{"n_layer": 15, "d_model": 224, "n_head": 4, "n_kv_head": 4, "head_dim": 64, "d_mlp": 896, "vocab_size": 512, "activation": "tanh_gelu", "norm": "layernorm", "norm_place": "pre", "norm_eps": 1e-06, "positions": "learned", "qk_norm": false, "attn_scale": 0.125, "bias": "all", "tie_embeddings": false, "parallel_block": false, "extras": ["capped logits"], "init": "normal", "init_std_qkv": 0.0181, "init_std_o": 0.00331, "init_std_up": 0.0181, "init_std_down": 0.00331, "optimizer": "soap_variant", "lr": 0.00644, "beta1": 0.95, "beta2": 0.98, "weight_decay": 0.14, "lr_head": 0.00916, "warmup_steps": 200, "schedule": "wsd", "decay_fraction": 0.853, "decay_shape": "linear", "final_lr_fraction": 0.0, "batch_tokens": 131072, "seq_len": 256, "doc_mask": true, "train_tokens": 339600000, "steps": 2591, "dataset": "wikipedia_en"}
Each number is 128 + 24 x the weight over its row's rms, rounded and kept within 0 to 255. Layers, rows and columns count from 0. Numbers have three digits each. The size before them is the row's rms in percent of the matrix's.

# up: layer 6 MLP up, 896x224, rms 0.105, rows 363-422, columns 0-111
# down: layer 6 MLP down (transposed), 896x224, rms 0.104, rows 363-422, columns 0-111
up363 084:095122140124121131110104132146117115116136142140108097139129139108089108106123124111062106124114067113115150145139144108135116132127104128135185148090112112141116123166146086135134089149113099097101127109121138120152145135097148076132122133093088086099117132124182130142115129115149135137157167134138172119085123129128141156106132115141
down363 086:162143109109136149154124117112176136150117132119154149175143106138149127153117155146123131137089182130123086121116114144124156163130121168132118165127156135103113135127145124155141180128105148133136161154119118188096158129127089136129143116178138154117137095126097102128102102164160123110136100162153146128102164097128109127147110157139
up364 080:151181085084138136150117149157104117120133115171115142125120063123103141123109137137100115097136126146147123159138123134101126135105108169112143118101132133086141108130171132131150087094121146107118150147160132116134153089136148121150134129064130117107123136124148127146112163145146077137105135087119137148115128147102122169096119156147
down364 082:146099138144121111127175111087120151144126139111105094127170147135095104118141114156110133152131162115107106110107160122143124153124139079150135121120096124181116114113120142120115154143115098116164106101112143159061123154129098116136148175129133128103184158112132085117122106099166143136126137157127117096150101105129161110153149143141
up365 109:114102136117145099122135134144145127164095105093157146097113149152108146074098104154133108133124153102140144148145142152116117125149130136123146135149088136092133114128158089143136108135173102115132085136098163108131137118121144117130117130111162145090166162111151089087102120122089131114126188129135099118158123162118092162129138114126
down365 105:132125172096119181146150154109147130099154133142119103120176101152084120154071117165135108160119157114143150119114100133116116141117132115176125130138110115109092112125120142123133127148155105127116123091136094141124118115134112143104076108165124171115108091144113113123130136166124116119098137140131120127123140124119156119122097178097
up366 101:109101123134127110165152159106139091112161099149153101168127140134119148089117121106116139144107111131107138141118148111115106112153166140125151174111131136130119067097140110100132162110157097142151138115106154137158125118171158122121099119167145129140106123121121183146103104149122165077132101118087155143125158123128126138113103120147
down366 102:168110146184094122143112136081116121124144171109099145107108099133102094104131100165129117131092133099087125131128144158117142109141125144152124093126111086119140160131101124107148104126154195135119096134133185054111118106129071106134104097112117114143108155140135116120152137108140104141148150109172128127127138134156178135150145132123
up367 103:141106103085097140096149161092139137126124156170164113151129138119128136165128108126156109157128138135162143103149158135148151163147130138118122121102147117152116159119125129093142117102105132158092131126164147140130085166103109114110138115121136110157116193123087159118099114104179118140128125079113139117147146142102105140129114085140
down367 102:086128163183152113137094093140109131133133114118057136095105114135140125118096136121110130091157147108109137123121093121113145126065151122151144100126122158143143127149119119154138153157135111143169115119134144099121167122133139117127110127120122131131139080140119105143166137135140097175150164188129166112152121115173143079106162139126
up368 118:149183100134101109142160132104115152166127125110109195104061143128090118117104141100094144160122102132110135172101126148135122179111118128145166141145136194090132131113156079155142150114121092127170142142158142096166132114093122137137134139139074123131119118107127119131126142109101112107136117087128155174157116139130126073141071125157
down368 113:119129128129117124117119125115170137155142090116135103151156101144132141081154148152161093132108143149114119078136139160107117118137116121123178138106103164126083137172117130153123135126150161141144126092091115108192100172101125117133081135108139146128124129120143150127180135124145124146108169097089140169092192132098120121122166169140
up369 091:136121151133138125130163138123129117153117080128103101141118108179106131139087138142143140167095095103162140153162112126110159096120149118134111126149109133088146129076096172129154139117167111141143142154137093138120139131108101150140142114157179171157131102139149163184106143118092171125133095144160120085116118136123097114107087118133
down369 091:147094110133131110119125075098088133103132147120161139115100157098155135137133134120078137136117173122156128127122166117089105135139102117140121148171112159161104131171114153145124151152098116093152078145123139142152138130151163088135103116121152119140104134139126142147180092132169094098158154110099150160118118158113100156122167143114
up370 101:151102097096138105106113132144125168132086132163128164143166105125094145112157163137149126120145092098124097120143112177104123105132131099128157158127148171130134112114136067185098102136144114105147164155146107115131119149173127115120168089127095147133120095130142143122159147087134141137155120106175136073075133142109142125147086100119
down370 106:110103096112125152100154107141167106173121145104133144084095122104130142097086152120096141112140101145150157115154102159123115148099132110149156160143139122068148112138099143160104168140098150139122163107110103125145106103150158102147130153127143118088121115120082097099142149115128101132150150145115152121142156098111137137123148116162
up371 110:138168134138130076148150107087126119170090161110109140144113116143128102117141150105155159119182159155105154131131121143123137142108090136112157159139164136124179142098133144169095119154111131166140168140175174108128128149149108141151131067128116178092087123128100141101105122118128146112094138119126123094114165133164127127126111112174
down371 102:090136146150131128126127172158127190121158126109162095098094142153088131135164138117117123169126112093116127096118126155134125065135128085120111167128129161172098124121139098121126126127146147116125107170117118122170120095130140149102116117109148141134120164112153095139140136175105143113101139144141136161117124084102138140153144150158
up372 101:141099119139103121157143138124091142209131133126158107129112111149145132151138108143175113139087133105111121138194132139121121150143145144115151131133157112125134163119181127124095114127136119120160118145137105106146148130143135113183178120107140120131091141121176139159132117114086146137162103135080082121129146125112119129102118139150
down372 096:071174119135174120155119109109149136082112130118094201121193117119139168114130113144086120091132128121165170152104124122124109132158169087165108125111109159143108111124103156124114130161104141096060088108139143139091132110127129109105109143137139101120199105124104093141143138131164122111122152120134133110096131145119112114134140118154
up373 096:124117079122123115105068170125131151150099122140165150151147099075108154128114148120117120132164138147096140160118142121140112146090108150151121137146095108114145118128108109134149084122142134127135139126160158138129132095082133095161192113124140150155092128121085113100126132114165128138112113130109095143168131111090192206128131125152
down373 095:125150137165098165134112147135098116123107137126135128064101140151147113113139105147106150143090102113093104112106119120116165129167134100087164129117138130152141122129119125085109150130102145130050102148085070105128146170154117172124126141118129142099112109122105153166115108144103153099114124102138124143113107109127099146090126162094
up374 104:122100134113082139092127104129141126088127143116166150114148131181137133122152126141130144140090074136137119137169093136115113145152134176144139108147133097131141131114149156143126113072130115137100142093117124152122133114146082116146135137113127152108170129145096140100132150166098062081141154164096142110131144113153102140151156105114
down374 108:146120102184118107158134101139150077142139107155164119149099126125097098133107117078117130110112145089118114101113123122140117106082135132096162139103155084150122153139146128139119137141172183138154148124098143170161100161153127137123123119175105100148098173124135131159120102111159155148144126118144152110104086082105123121140091113122
up375 099:112095125119124146118127153112117141177133156099116173128129120109143121156079134169147129143146114130125099168167132102089098096174163160137121113152122117115119116108123110109124126148112148111141127122101161111050110116127146057149145139137105165156125131179125121127186164114093108160184090144114117126097093159120150101139105091120
down375 103:146127128142142128168127118147121138082135158120137100119135174133112119097164127122135118122132083105105148122086135152125114096102107126112160169143124152150142145110099165129143109095120142139121077179089138108104181188107108159087101130083099109084119149124124151136105110147143170121090129095176143125170132122114127135099151144142
up376 091:160117149104162147123162096162117110109122137114142142123143113152099146161155172117094072113102157070109159119121142137162126134111092104150158163132119138163176109117124136141156121135111136134156151120138118140105132119108089100088108137143122149126115152096135152133110103099131130132120142136100097115159131121150150116151170126141
down376 097:118135119134138135160089164136103085129115089095152133086124170095145143101106090129174111120111103132088139139089081119111107123116162111143103093133111122135111133104158165109113101108160104125127139120103121163164123111148113142132077125136203136100152119185144116141142132169106129097115130151091109159133151141083076119113084166113
up377 093:123084142144157118109129137131096136147174117119117109139091121153107148104140112120127122131101136140117128133116149092157086175104133108119122160135119099090128190120138117128118129087100117121159168149110156140111107111147111146167166161124123090132081107103105149122128164125149164117100133093113100159143150133178140110141135107138
down377 091:109112130126093124151146078117127136104077133120092102123130118110127117140099108137169122086138148138167139154136139124121099186165184128125120143149114109145132124160118176125157118175138165141076126123146153135113099085101127134164117150156140128124132101151138137172141102096094160133154133123106128115113096161067134082122110151119
up378 091:114143148082137112131163126136142163163164134105158104135116138155101096127118084176137162146130139114161111172160113099129119147123103100099140127105111094136117180119140170126130184126107135110124121145196145083087147125102134161148152118083153172115097146107129118134116085125104118128119154129102159151097118140121146070118160137139
down378 087:120071115133126124151109100082105066146094087154089131115136134127162157149153148108124089114133166133142140118133136172160126135149149153149131105168132106083128075156155089125103096144116114165144138106113155165131117120145159133114109128140131105135135120121128166122139084163149113119156099130152102120142097106104118146137106119112
up379 096:132166146112096155182128163153125188095131115150141120102119134128081113092150123107090153142119108115163140150158164118132176127145119148086146135101126082105111116120142163079156104128137154152137130144141109152151151107165147084163185137123138127174128138093119119097140164087101167162155143131125137136158120123127102145152101150091
down379 097:155151129141087149147149137136191122111128146123138086081142103181112129138170128167132132173104152130133101104114116139163164161122157127124116147145106150160113139149101111141132125090116133096127091149130142151091121141069086146150102135122145106100142128130108085119121124134126151141112167151126112098139116107140142125138134117123
up380 109:127110139154128125115153172181179103107108128145148128103157171148167156109144128122126076150137113121112122162113154145133116116154132154141145148120118157140125136132134122093149115117145128080102120116143181174127165168112099127138138116120158117119140140147115127136108205158107148113107098106115099087103167134117108118100134172136
down380 102:141109164115142122137126066109080176155162121132126151121119101101133084149096143134134148098130129109100116166165119101127114150131124096121111134133113122083115130080104179131127118141111100186141126126111103094084140117142141129118101123154126152140100111101159150122132045096151140142155112162111137150123114140108146126134123086117
up381 102:061102131116121120144139167157078111117109145110124129123121188104123177157103143107116146128140131102105088132115121117138099119158103167131115096139153105130098097108092110163125121094162097131109133156147115171163105117116123137097165129142115129075120106130155142160137124174131130126127184114134134092136140086100148144116163135123
down381 100:152168126093088126110102111078175151132172144162132111126154125132143108097119153153113135157132097122126141093111096176122095108111124079130116175150124111084112094127139129132121120169129154120125144061118151114113174131130138125133095152135095125160122150100067086108094158139110106128138094120111151105129103168127143162166124113140
up382 101:136139166102089138127140143142151110150122131124132121125155125134166116137116113118150103087127135138103092081109123106117135152104100130102148122129140113100122143157111171103096123155126125118124139130142093132178135096144139148162130072140133121137111161111072204106120158096120166106144142103128129160116151120166126136154150126111
down382 105:119098118137120126146105117124134124152099121103150127123149126108108115118124118125139154160177144111162189127129163129175152149173151123111085163093127144165116139116132115125164117147088111104147132154074123112150134159112111087108119121136115151100133087100163063147142162136166136100168125113164085126095125134076138147157101148126
up383 089:102098113173087109102153128140127138098130095095110108113176136114157182124155139071114156113153143108158150107130162140139127111108117112133121140126111104106148125090144160142110154170140122130139117175108127109122124138130147115173114111158094148106113115182154171118139105113163157099108112102133134134091136133093131122163099146149
down383 099:156100095144162122155127169144124159092111101176135126137158142111106125134179166093156107117073128163128157091086104134194134120111089140131117130160118151131117165125127124114127087109115124123132132139112124132114131152115117135147108093100137093104133144132128126158110173099141121130114139079120103138117126147131113126152151166160
up384 118:129138098117113149123093143137129083133109152133083155144083117125130131092145131106132119128131052136130122112083127125144116093127127138134149193120165141131140133126116124101097143113145102139146122143076129105070179133138113093095146137131148113126124089088120130126089161160162122147103113155140110114119138130110148099149121121075
down384 106:142143129106108112125171121137149128100126086120094147117152136152137141140076150114142107138090140123127155128105122176137110132082083052143132126121102118117085082153088118137145142133123136086116088121145105078114107121092142142135112123141180117125128162194141134125127137138109106107140161117083130132154132093134136123108116144116
up385 117:145085092109078120080092133113167105118132107165132176138115101159112117129093146118173118163099143111142122118094143135108149085153118076176170077101092184137104151121135101097091106130131126147163145118115175079114095129119118131088161132134151093172152098157164126117116123162121102134122152083134127123167152116154132133129118124155
down385 099:127147145128136112132112132149138186147145137165062115098102131140077143095140075124071136162149126130103148127101103163167112171107125089106135128150129076115128114114120128138130178143152111115116153091143103133136135105120156170145109136121162112118079097111144088145129145119101151111111099113078142139106097122122135079112114136142
up386 076:122104111111152152139106092144138100197049146134123128103100134087166108140108121138123138122140156092111110103151116111122089109133156098122123129131137145139124130189123136113059089083122139151114166150142126109184137101136108171125145141130137170086125135115147114112092155103115187130119122120157155121138122120115125133132090114117
down386 086:154136101108155141141105100108117119158112129108159175093150140125155142145144121146170093114117162080132133137131136098156124157124130125105124128131159109165126112125098145161138107167093110094126157102126097141138088120135149160121154148097134138088109149131117131106059098079211141151129144125117137140174091124135118126091127147127
up387 096:098131141159138141180132108108152130139136113136119112144111125154138143130136116130123147149177117104125123125124083089111153086147122143113110079159176098150127126136147143130154130168148111126148111101145129181138160088133138115155104142172123145143144104172094094135117133131127178116109081147100137118147069112143126152115141059125
down387 094:142137100178134108090099129191109134128153101136127137108123141114110146108144112132138083130123155142134158188155125139156136141120116147161109183126121132116172145137117140135086158141088115105167127119138132100122069123138108132134117109119176107094120158146144130111180139140140125134116172133117107140118185148080109128088131121118
up388 100:149087101084115156120128096116115101122089151111097116117113098112169118149134144113153177176149110114162137125119139140129136120118130147116131157116153152112107145097113075083102089122138103141145094153093127086107107151130112167148088120128148102153109106115130100102135106153166101126158104135149121148107112098125117158120160144140
down388 107:155118091140112123131138117125121138070083114109139061155149164093152132105151125128125122084096116138104138100181122150125140140132132148136139120157113125133158131145068153137133121134171105113103135133136118116110128087175096095121133130142095133155122144134136137131156182142133072106114155172132111121163144123080108089147133162146
up389 117:101123127084104136121093136105133135138138119136149115103124136161124120158111155120092110122127150147131141154061151121091124145154072177121163113132177151128105115137133126090096134159144095109112127137106117123168157077115138115153094098158192120130114131105082127144114169141098112103112106141163159103155108151124127108143173153123
down389 109:136129123136125133148120138138135128117131078137157127151126145089151136115101124134145098117134108105128107088149063176139121107095118145142104151127116124111142156097134105137114117098140142155143126117112115128132104156108137158139123108079088121133133134121107227101132129087158123146167099134113113176116149127120141147122126121133
up390 088:159097116105144143105116101152157138190156104103146131158167145066155181110126125140150156129154155099118119109087107157120103145116109102139116127171121150124133136112140147109135111129111133165149137124150136118104081157120150045117131150161135106097139137070159156156122117168129110149094137132125154098122112128168141090128111148138
down390 101:121095137177116172099140161112125089155154118109142087132118143142103104124083141128147099148113141157115155156144104130117145144150125089133069148137105131091133115111109138184149130117088133136122119116115127137081151126128132133160083144134097154130135159090131108090083105144093115119112131128081154127093098104110118134152154125110
up391 097:128107089121146109112145111120120128122110148120134159144147113112150159155124125100139135093124098137156138119128165149085169109132164122093115160096130122130158110118153096173115078136177117132170152126109130124116135113141102145106118159157108144165080119159131149146115139139150096134131108120137140141106059138150109130182155130138
down391 103:121133114168125141100093123134102154094152107128078116141126114117172154123156098134120104110104182111125084151109107119142103150125132140168160142151148128150095134137159100129152100121064154079121106139122145153136141137092099129151171146080117154105140152126094117138147116124133155168148139145128086153123169138144141126107101127177
up392 111:122134118126176129142111117150097146151155178158148106124087147121097104154068111105142110119144134135118091149127122127148125137081120122142170156132145106146147173125134136144078193111082176166109122127155154103115142139137096164099141145095133114136163104156121113145108140129146089119155126138147106122116185158141107084127136104109
down392 111:093124104085130122100149091118148089133140124109139110155085176108147102123094115140092119126125119111099092112128148052140116151154125144129114070088148156122137140099127109129126137103179142107140102139104114152106138101110110110111129139162163164142175142125127110123151141179146154136139129085079112121144106154131093153175160090116
up393 107:103112149138138173120109113127110129117126079163110129156119073120108143116098103083061117163148124139125127113116143133140110150098110144192105164135135110143109167112136128120143163146079152144114114139129147122152153150125110108106096142092162140146110100109125122114096159158163106110136109119132125104118082104178135082097140153106
down393 102:134111120142169117165133135129161126077136143107179103161121128100158088150125133144179120102113128101101124155146148116100096084131132146100134088107138140141131117072132126128133113107120113150158083105121132126084125105135108116154097116126131078129128153148131176148163145128134123151118134081171117135178145113103109158127095131136
up394 114:145129144135153097144147123082080121115095145119097150164160081127118159119150116116121107074130150173139105123150158131140120135166069105119144168096135137140115134137116112135093185122141160084185127148131171081118163125109154138148137153095166166092137130156093130122131136115109152085160131134104138123129128116173129120109146128139
down394 104:143141114118092137129150135131133130136178105140126141131112156116174157105134138162124136167098079118158113126103111122114157135118154150153106103164127089109121139098106173131131081125126131146109120120121152166118131147140099145114141081167083134150113104098154148138111131112140125162128110116191122118143102144111127159124157171138
up395 099:139138133130137215095169142114174142076135130129153136137138126116121165122125138131124128170115100120150149148166069135134119127150108097152111093100095107164099117133143091107145150135098116125104086137119158134077164110080085121123142146095152092109165076079109118130121113160108147146124152128117122152115068144099117169121138143132
down395 101:112127179136140085150109153191117122163125147134122113127165143155109182100084117150116125149126124113136101109102126093100144112100129218133136135125130106104136133165133160100159090101143126137145105149101166129171142138148154137084146083117114148137120116074112089161145128125161128110163105130113151157127150138104112087154130131102
up396 107:143137116101156159083093126148138101154118143148130131129144110128107145118145089135130098186126129145121152145101133119132135131104112137142125094158148103086131160115143169101081128124144076136135163121156131129131158153094185138102150140133128111177097147129155094109073093119125162177131126119114136135126165141116119127062176162129
down396 102:088168125164107127124135090103129132148138114106138149092087136109152121162140163166159142059147130125150159133161166119148134103143130137121128140165165130153128156155140110154131110130138105132099124144130130121155106137122135141160183161104119069130159123108117187176143148130127154101138118121174110125143111168135112185162116098137
up397 094:124097068112147103138115125137141150164100085114149151150125099130142131116116158145132085134143130148098150101132107140077149121102140088107130120133125123153130134119142143119101114185142121156120144093154140130184109147128131134132132112117137115102154115134127123119166147117109116084152130135153116120138095109111135129091092049154
down397 094:113121144141109175112136179100146126151168134156107162151143121179094130102094101108083118150084114122108128148118171156106165117154129123107108126141155127177118112155135097133124092143101093144148113153126163134095132125180143116139147151121139179136097133147097144159095080159114109141151094085143148137115148156158136128173155165114
up398 092:114109115153092131107122119093130135143124103156144127160137120143108138123110142133139139119158120100139202111176151139112133123097124094165105143101106108142140137124177127119145094144125121083111156130166138098163122147086128149112100110074132130069113108130141117094076109118096132079133108089139113160119104094118086117145149075117
down398 096:110087145154112139132139143126085124152147142107117134096084138102125121157121139103120131128127121166138125172106141105206128129085089121116158087164126165153104116126103141098105121144100095099143075105079127175093104080113126101140128075126124088140168132162146152168109139130147133142161125130121136107096139122160138140085139121099
up399 103:129135129111154160160136120150148149136110086137137122132155092180136148118126151127140166134137131069077130130127118116149138074082092150144122139151128126119151136112105141107151150145110136111159103143126112097154133128109124135096102121168111102122138121128141113150141079102103119092115053120121112153176131123100093171112111152134
down399 106:136167146086128153104074154176113089125166139117158127094152146137109105175105155148139162130144130123103116116125127130156139113108129161116146157165140118152105131153106126093142155120123143120131093148119130127105075104162152101070117159143094163144129144126130162111138141125089137109151169146107125147087136115129109084117158103146
up400 114:128126134136101143158122104128117153141116157129130137108149107148085164112114123109126141132111089159130122124151162138114158154140122114109145166106130099119126156145168117132098139114141133097110147104132126086142099139138121138127074138141113132135125137175138141200120173098158100106137137109171120137139095113124178121113127093111
down400 108:118140115114133135102116134142151135153152087153102129158127161135128074146160081133154133137149125132104108147119109103137106144141140122111105116116125159150093099118110138112099112133098128167147114136123133180089156169117168145106144111114139106111127128117149173111125083145114163136109109145121177115102165103149132138098128148140
up401 102:121131159150118127091119143140112120116129084161118113178124116119103144133144155145140138156149119115162121092121169184077120128110124155149129136106128117141117108117152101120121095133152148093170098160133139110154111107156148149079134107144171149162174138133119107125141132150120126096139135157127109155096106090166155105155155141140
down401 098:127140122145134136151121116080164122139105159121119142094129174132156147139127119098137134130121125131145154107158119120122131131148122138119142106147138126100132148153114166119125144130136120196075158134096149143107098124094100150158141106133114162099111138142175159118098122161135107167123082105130149114145135161134090126140119131132
up402 096:119153121110116174161117159184142136135149127143142161128116118106137117112132115103132106115154141141124133149115125131144106117127134131171170128134101124106169117119100212140113132102112109116117156164108153159129100178122122121123150182163117098133131138127117116147125126097133138154116134159076150140123118162085117123160143162130
down402 096:125126137129121124085111100089074156119114107128102093106139144111150149180136141133063137136113116106094119094166124129091123132135149127112122114121128140161153163152123130131157148109112154150117124123123132120113102120071106119121105118092117101128134098120156170141101134153143154153135111125154156093180116150160121138116124105146
up403 097:132111104120150189151140148172115143158098103107142108154125111104134093177127106146138093133133072138129131125169147183102135110094104169154142156120140109119139138117149090123113115136147130106092161107157100132126111105124128140132131108082063088117152149132115153135142132082111113126084165107134127104093159134151123098108136098105
down403 097:155148166130103118116134119113095095154144111119073139164128121136125129083133116133105169127123101149119188127130121106129118146100089130082149124087116067130093135119114123085153149145149144121153112129144154142154110132114128110113104122111157137108131122135123119163120104156139184084122138179130125127129151134147149123164145099155
up404 111:130125123117108148149129114145130127131141152111157134154135121135194069101142100135118133139161150132109124156136115084120124171114086149077127099139099121126125144154131132149125129103143141146108173128120091127144137144056153132130148169108144118135152137072116133139142146135123128112122118139145111141164140165084154131135089142131
down404 100:121120127139156113133113116150151155140126152146147109097137138124100168115128150128145122135116103113166136113137145166135139085143154142167135173156149138072130131126150116093084130117155118124105116155139146117112087145172157102143112090174163158155120135164145118125132121170114132106152141148098137128094114113147135163114159085140
up405 103:111126146129147139141168115162119120140098103112104121136121155100122169140138130079160150163100163087143100112118131183114151181089120168131147157108112105142120154127110147095137145114143127123125169103129114151162095124137096139141113149111154122129101099149140132127125121101141100119119199174148110131130136142108148125102110154119
down405 098:125159100133143106113103177112125138129153132148148151123145124115128105136116118180107132126135143136141116142140151143152115125155104125138141162116122145111140092177156114104158131132104104104083107111146097069097125123117114126083121129182138142115114134088086127134137156124105125164138129109138097103123121141151132116133147120151
up406 094:150127157142155131169138121136134148106124122144121124124111150123111117101109121105144128112120162167125162148152122084110142140148121122154110080134169141081107110172133131146129136155114074092138108116109137124124136120175144098126137146119117117138186121121115137124142115151110097157125182108127078150113142135124146138119121052100
down406 095:118107157154098127112121157151110142099128144107084093089112100122108126124106090142120143165170112119143140129124114146121117142148154141117106116124118152132101178109080166122056095111089161135131087143142141116117126146113125105089158113106146141095135152129154130106101146144126114166111088118132126146169164151143114113136078161145
up407 089:139124136104121132145130134118145118090087153126141099126119110161108088140122127133123140158132102195133137098108150105143117135153123096090117126145140112117115113132092173147136129120127157079146115130130106134128136159199123125154115160124140135166121116100138115136115139108097117095148144084141123200131156107114116114123100103062
down407 090:128118163122133115102128150197096141152181101108071166150148185121145185103108119124145105098108113118150122145089114124096140151157154128148134139118109126174131145147146123134157135106092121148139125126161111165128106109114112145120126140101182124103127148131139120123171112163114128130127088142138155113119094096116134171137135163196
up408 102:143086123148157138130117179093146161090121141150112119124147134162147103106104083154119143112132166102132160129137156120141111152124146089108149106132111141113105176131126142127129112108106067173130099135144113150112154083143080151125125125137166095120139166162164138146118119108133148132118119148140135100122126105100115111125096118144
down408 102:126113185106117117144138114067121113171102134113106125139091129116105171131138155131132109159170128157113111062135126129174094092109113144114134141131104173152137104132124099115138153144132154139139143130118128085149162137110111134114130117166089138133105103103103080167102121133135141171119104098113090157123161161143134120139166098126
up409 100:162106115136152145072119087129137122130115121113126128128139122103176122174133122181143127121160113088117134115140108123094100136122161127082137116121123144115115124109133131186079099123110065123147163180180119131104063106148086139142111120109109156165118127117147093120114151151124165135113128139127129112107142111108104124120087102131
down409 101:127123132121152155153106126148149126099099150125143112154124131106133125146106120127179109117104171116111127130097113129088118134149117142158118072101105144167143134151103171112152128171136134114115052142138168125122114141140094118122150125141113153156125133139137167135107111133168136124107116161121086140179119078155123134094103150167
up410 102:145140131157124164145122128127150162124131135115116177107069109125170118095129177095104126153133132106128192127204124115150151158161116119128136116100125115145183126155140147109123103118119159101152150088114139104113127129102139087119126110094171113140152138146092144177134119119109178138091091130153113092130127105107111139123082106160
down410 104:139143140103154140110154150114099104191162152176141111146094151148124162159130142137133123147123087170092086113074090168132138135154143130146113127115141128139136097079129118096119160108114085121131094170091149115135148143164126143125101133161099105094112160140134116145098150126130127151143153121110145151105131113128163098116125142125
up411 094:092141097143155110132138120131092090159089184108123083103114126126109135127103124160101108128106122158161140143140098126134143142134120136095141196113132166101145072136099183065083112154131126105110129119102134125146110157094129138177171145131087109101144097154125126112134111115133106117142154145100128131120128081125157094124164104110
down411 095:154144162120129140147141117114145137123159099099104148142185111150125181138106126082147162153115130101100145137137120067103147112140133119129073078120142155141154162120160074170163167152119117145171121137156126094097147156156086146109092124098135156179131149176107125128120156146110112134112085100118117145153128125114097137127119127153
up412 094:100069149151109163103112130150132096149178171123125128137123160149104180103123091141133128136105119117116115139161129160099110133135150107114110116071126125142110115177158137090075120095159166123137156138106134138179127111122109147162137164126138137134125104087110099106076141126132112122150108103120159150132144091100143136150149138128
down412 098:147126066133119136125137099102118154112161067176152127097120122087125118115143128133136142130116130112110143162156105066150103141113130131126100127148090132142140129089091137107148134168117131121159133096105135128065130144072128147116142156157144138141094163122122130141135122120087141153165118131165127162159129180136136071136130102101
up413 085:111131182174112073142143143172113164123099150178095115142119139130157125138122117182111117146134077159125134126122104147069157103132094119135130145114113133144140164115156116096157134113155149091122145152157128103135119144117198158133122112162127129109123088106147132143133165114173141143164108153125122082125151112147104113128136115134
down413 088:161149110090123172119114132101118122136156129088134124152184109125085147091151138127149157132127120105172131123179147142120143114129115126140158082088137091126106104153088168149079136150117136148114147125099134142129154151124105115161121092115124139153144161156132123118138118160128084134107161134120133130148121142100140156147095148148
up414 099:107145139127106125136133116185092104109148142113126125141138130121114118084133113150114099095109153144124131123063098108153105118133114119102164138157118115126122117140126121179102185151135113162108129133150109145121113149158116127119158146135152113105113157142131155122155153079084131134114088118116175129162169157106163168148137131126
down414 107:132133145165145123154136104098117102131146095149162111125130152096128124171160134112123120179106106068149183118171146125107113117128137123124112070138084122166143126134095166098183115148100142098117141129120155172107092116122113169190088115129147165158152136158140123126090116140128137128115133103145109102129118164113107095144119126147
up415 102:165079091143128143103139128132097145131116124180096146120118166150153144132093089118076125093136141114129171106098136150127126165136102133112109172157136147152126143146141131087074155173160147144149145097117100124125157138120149140109097125083188129104140094125122104139125135148114113108133149077144130158136117113089127111129140145134
down415 094:122135117149115115134143115060147098102149113097127082129110144097162087123187135152150126133108102122153094106120109135123179101150141146165125078084176115122104139107133135115162087083090137125162101152149131126165120139151155097128116100135098118126104156171098173149137144118138121119149126144169146133101140113131098157079118129118
up416 086:138137125133101116095129140158093116100185207139142139129132115150120158121085141130124135108123127140118142189159122095104138153106133156135159130174104107142134117145132122156113092123144154100106135124102168155130111141148147167112107138140112125071083139138112134121150087146089136109085150106142120109132146157101169116147128101156
down416 091:174088127135138078139106119141142169146113121127078109124125132135137087090101148172110171127163090112098112118136146128119104103164136096119137124098154162094138162129125149113090170130140102124174144134084077136115169087171126117124159126132134133148149122125145111152082137121131083143137123159127147130134105079103133120114122170112
up417 097:144162102125156121139118128096125170133118132124170135128116152127121109083151058101155129130137146119140109148150162121111109154138102130112127160109146153110113125143153124146153128138131133120150142132154131120128116156126080147111119124090172184136159136121132143163118146115086158122087120106155130110158089100118115124102116132131
down417 104:127111146124126121097118116138140125158121107139158145133165138112129136095152133172096126150132117100163152091156082130121151104097139093162158129132155121139149137154120108126146146090143136145140127165139151146122155168107146169133142125170094097173143110084126121153155127129134124117099142083048142134112127136133141131109113142130
up418 100:112090163104123114134199105123120140146109101103168092164123122111105097145132100089119138148182129156126116099154133106129099089123094113113136147119074120162111142147067090161135134095123135150160098114132164128188152090145112139202112114162133115119131092156123100133164104142110113102164106111106164084103142118152090116143126165126
down418 096:115161143120135144160078133147135140131164102159092142122144150140126155124136118167159096114099102132135106124107136117170122144124139110140102118090161155103119115147135148107161120176120127123099178135165082130067126192126135146076113105102162167110128150141109141112134127144144133133128110108130113149156153151099161129130143131163
up419 114:110111140140133112126127129084145103134117143164127137127138141128116103131160155141089146125140120119110142126137153131084154131138132114154143185125111156109141106130107131115099131149154096129114126119149151102123103142163116101133148097130153184057131097159178136131090163145125111126082149128113169154129165175112155092147120139146
down419 100:126113133134122120122111122151138137140094114108155136129137126179091132128091119132195124175149129157130157154101099146148143139108116142129105099110123179145136122119176135147123110164114145162124132102122160140165145118114117154135089149113118079121148102149116072108129104121139163127165160162120093137138115071148115164100115125110
up420 101:157164119100107128164140162105131081141167132157155120181144101108126155111145086127130141080144138107133117131136133182112132103119090115147153126118125091131139104118108120156116176151165139084125139139082105096148109109151140109118151138104108076143107129130124122128109120137122124137139103172105133158140188120121195102133125132111
down420 099:119067104097156115102147097113114140084121159120098092085152168156113127147138216097121106127116151130137097170120104070136113132142135161129104146134108136101108122091146137143098106111092102158104143097153103165126138178135128154128154096121131148115138114116137114087150120140126093117133131112132133081169116141131113113126151129117
up421 097:104092175126129116153094121098123112122154095127137115112081148164119135127147133124124105161120121131124114143143112116159156158126144146117147136094116127149142136117138098172099139114116081144109123132175138143145122136107122148124096122115117135173121141198171134152146104123112126115096112162136139141128130118076139122122124125109
down421 096:160138111142138159123147147101073117110118165088143128139158123128164134130116160166171104111135150099117131165163114195132112137132104142107135146137123127122142118128162057095126096123123130108130142079117148120123109136112120127096142103138146108130156123109092121145135112132127128099065099099081121150136112113087127099160100096118
up422 103:129156160133086115110086118154123130136120108179140125082129085114144173118129152153129092161132152115131101126143127135136121143139140131073156151111106093111125157088120146110134151168084087095147164132180111136140096104121200169086141149126154127137158103133140139090126100165075127158119122137128094136097184132122115148153121184137
down422 097:104102082087102168137105177131122152127121176121116163182141137150088077129137146154113137151089159144095127143149139164132124156113152061179126120136149165179124113145121104113126120122151152106146119116103174132112184126125094095116147144145125129102170127130099070138138121152183135143109139112103134135118095095150145107117121093125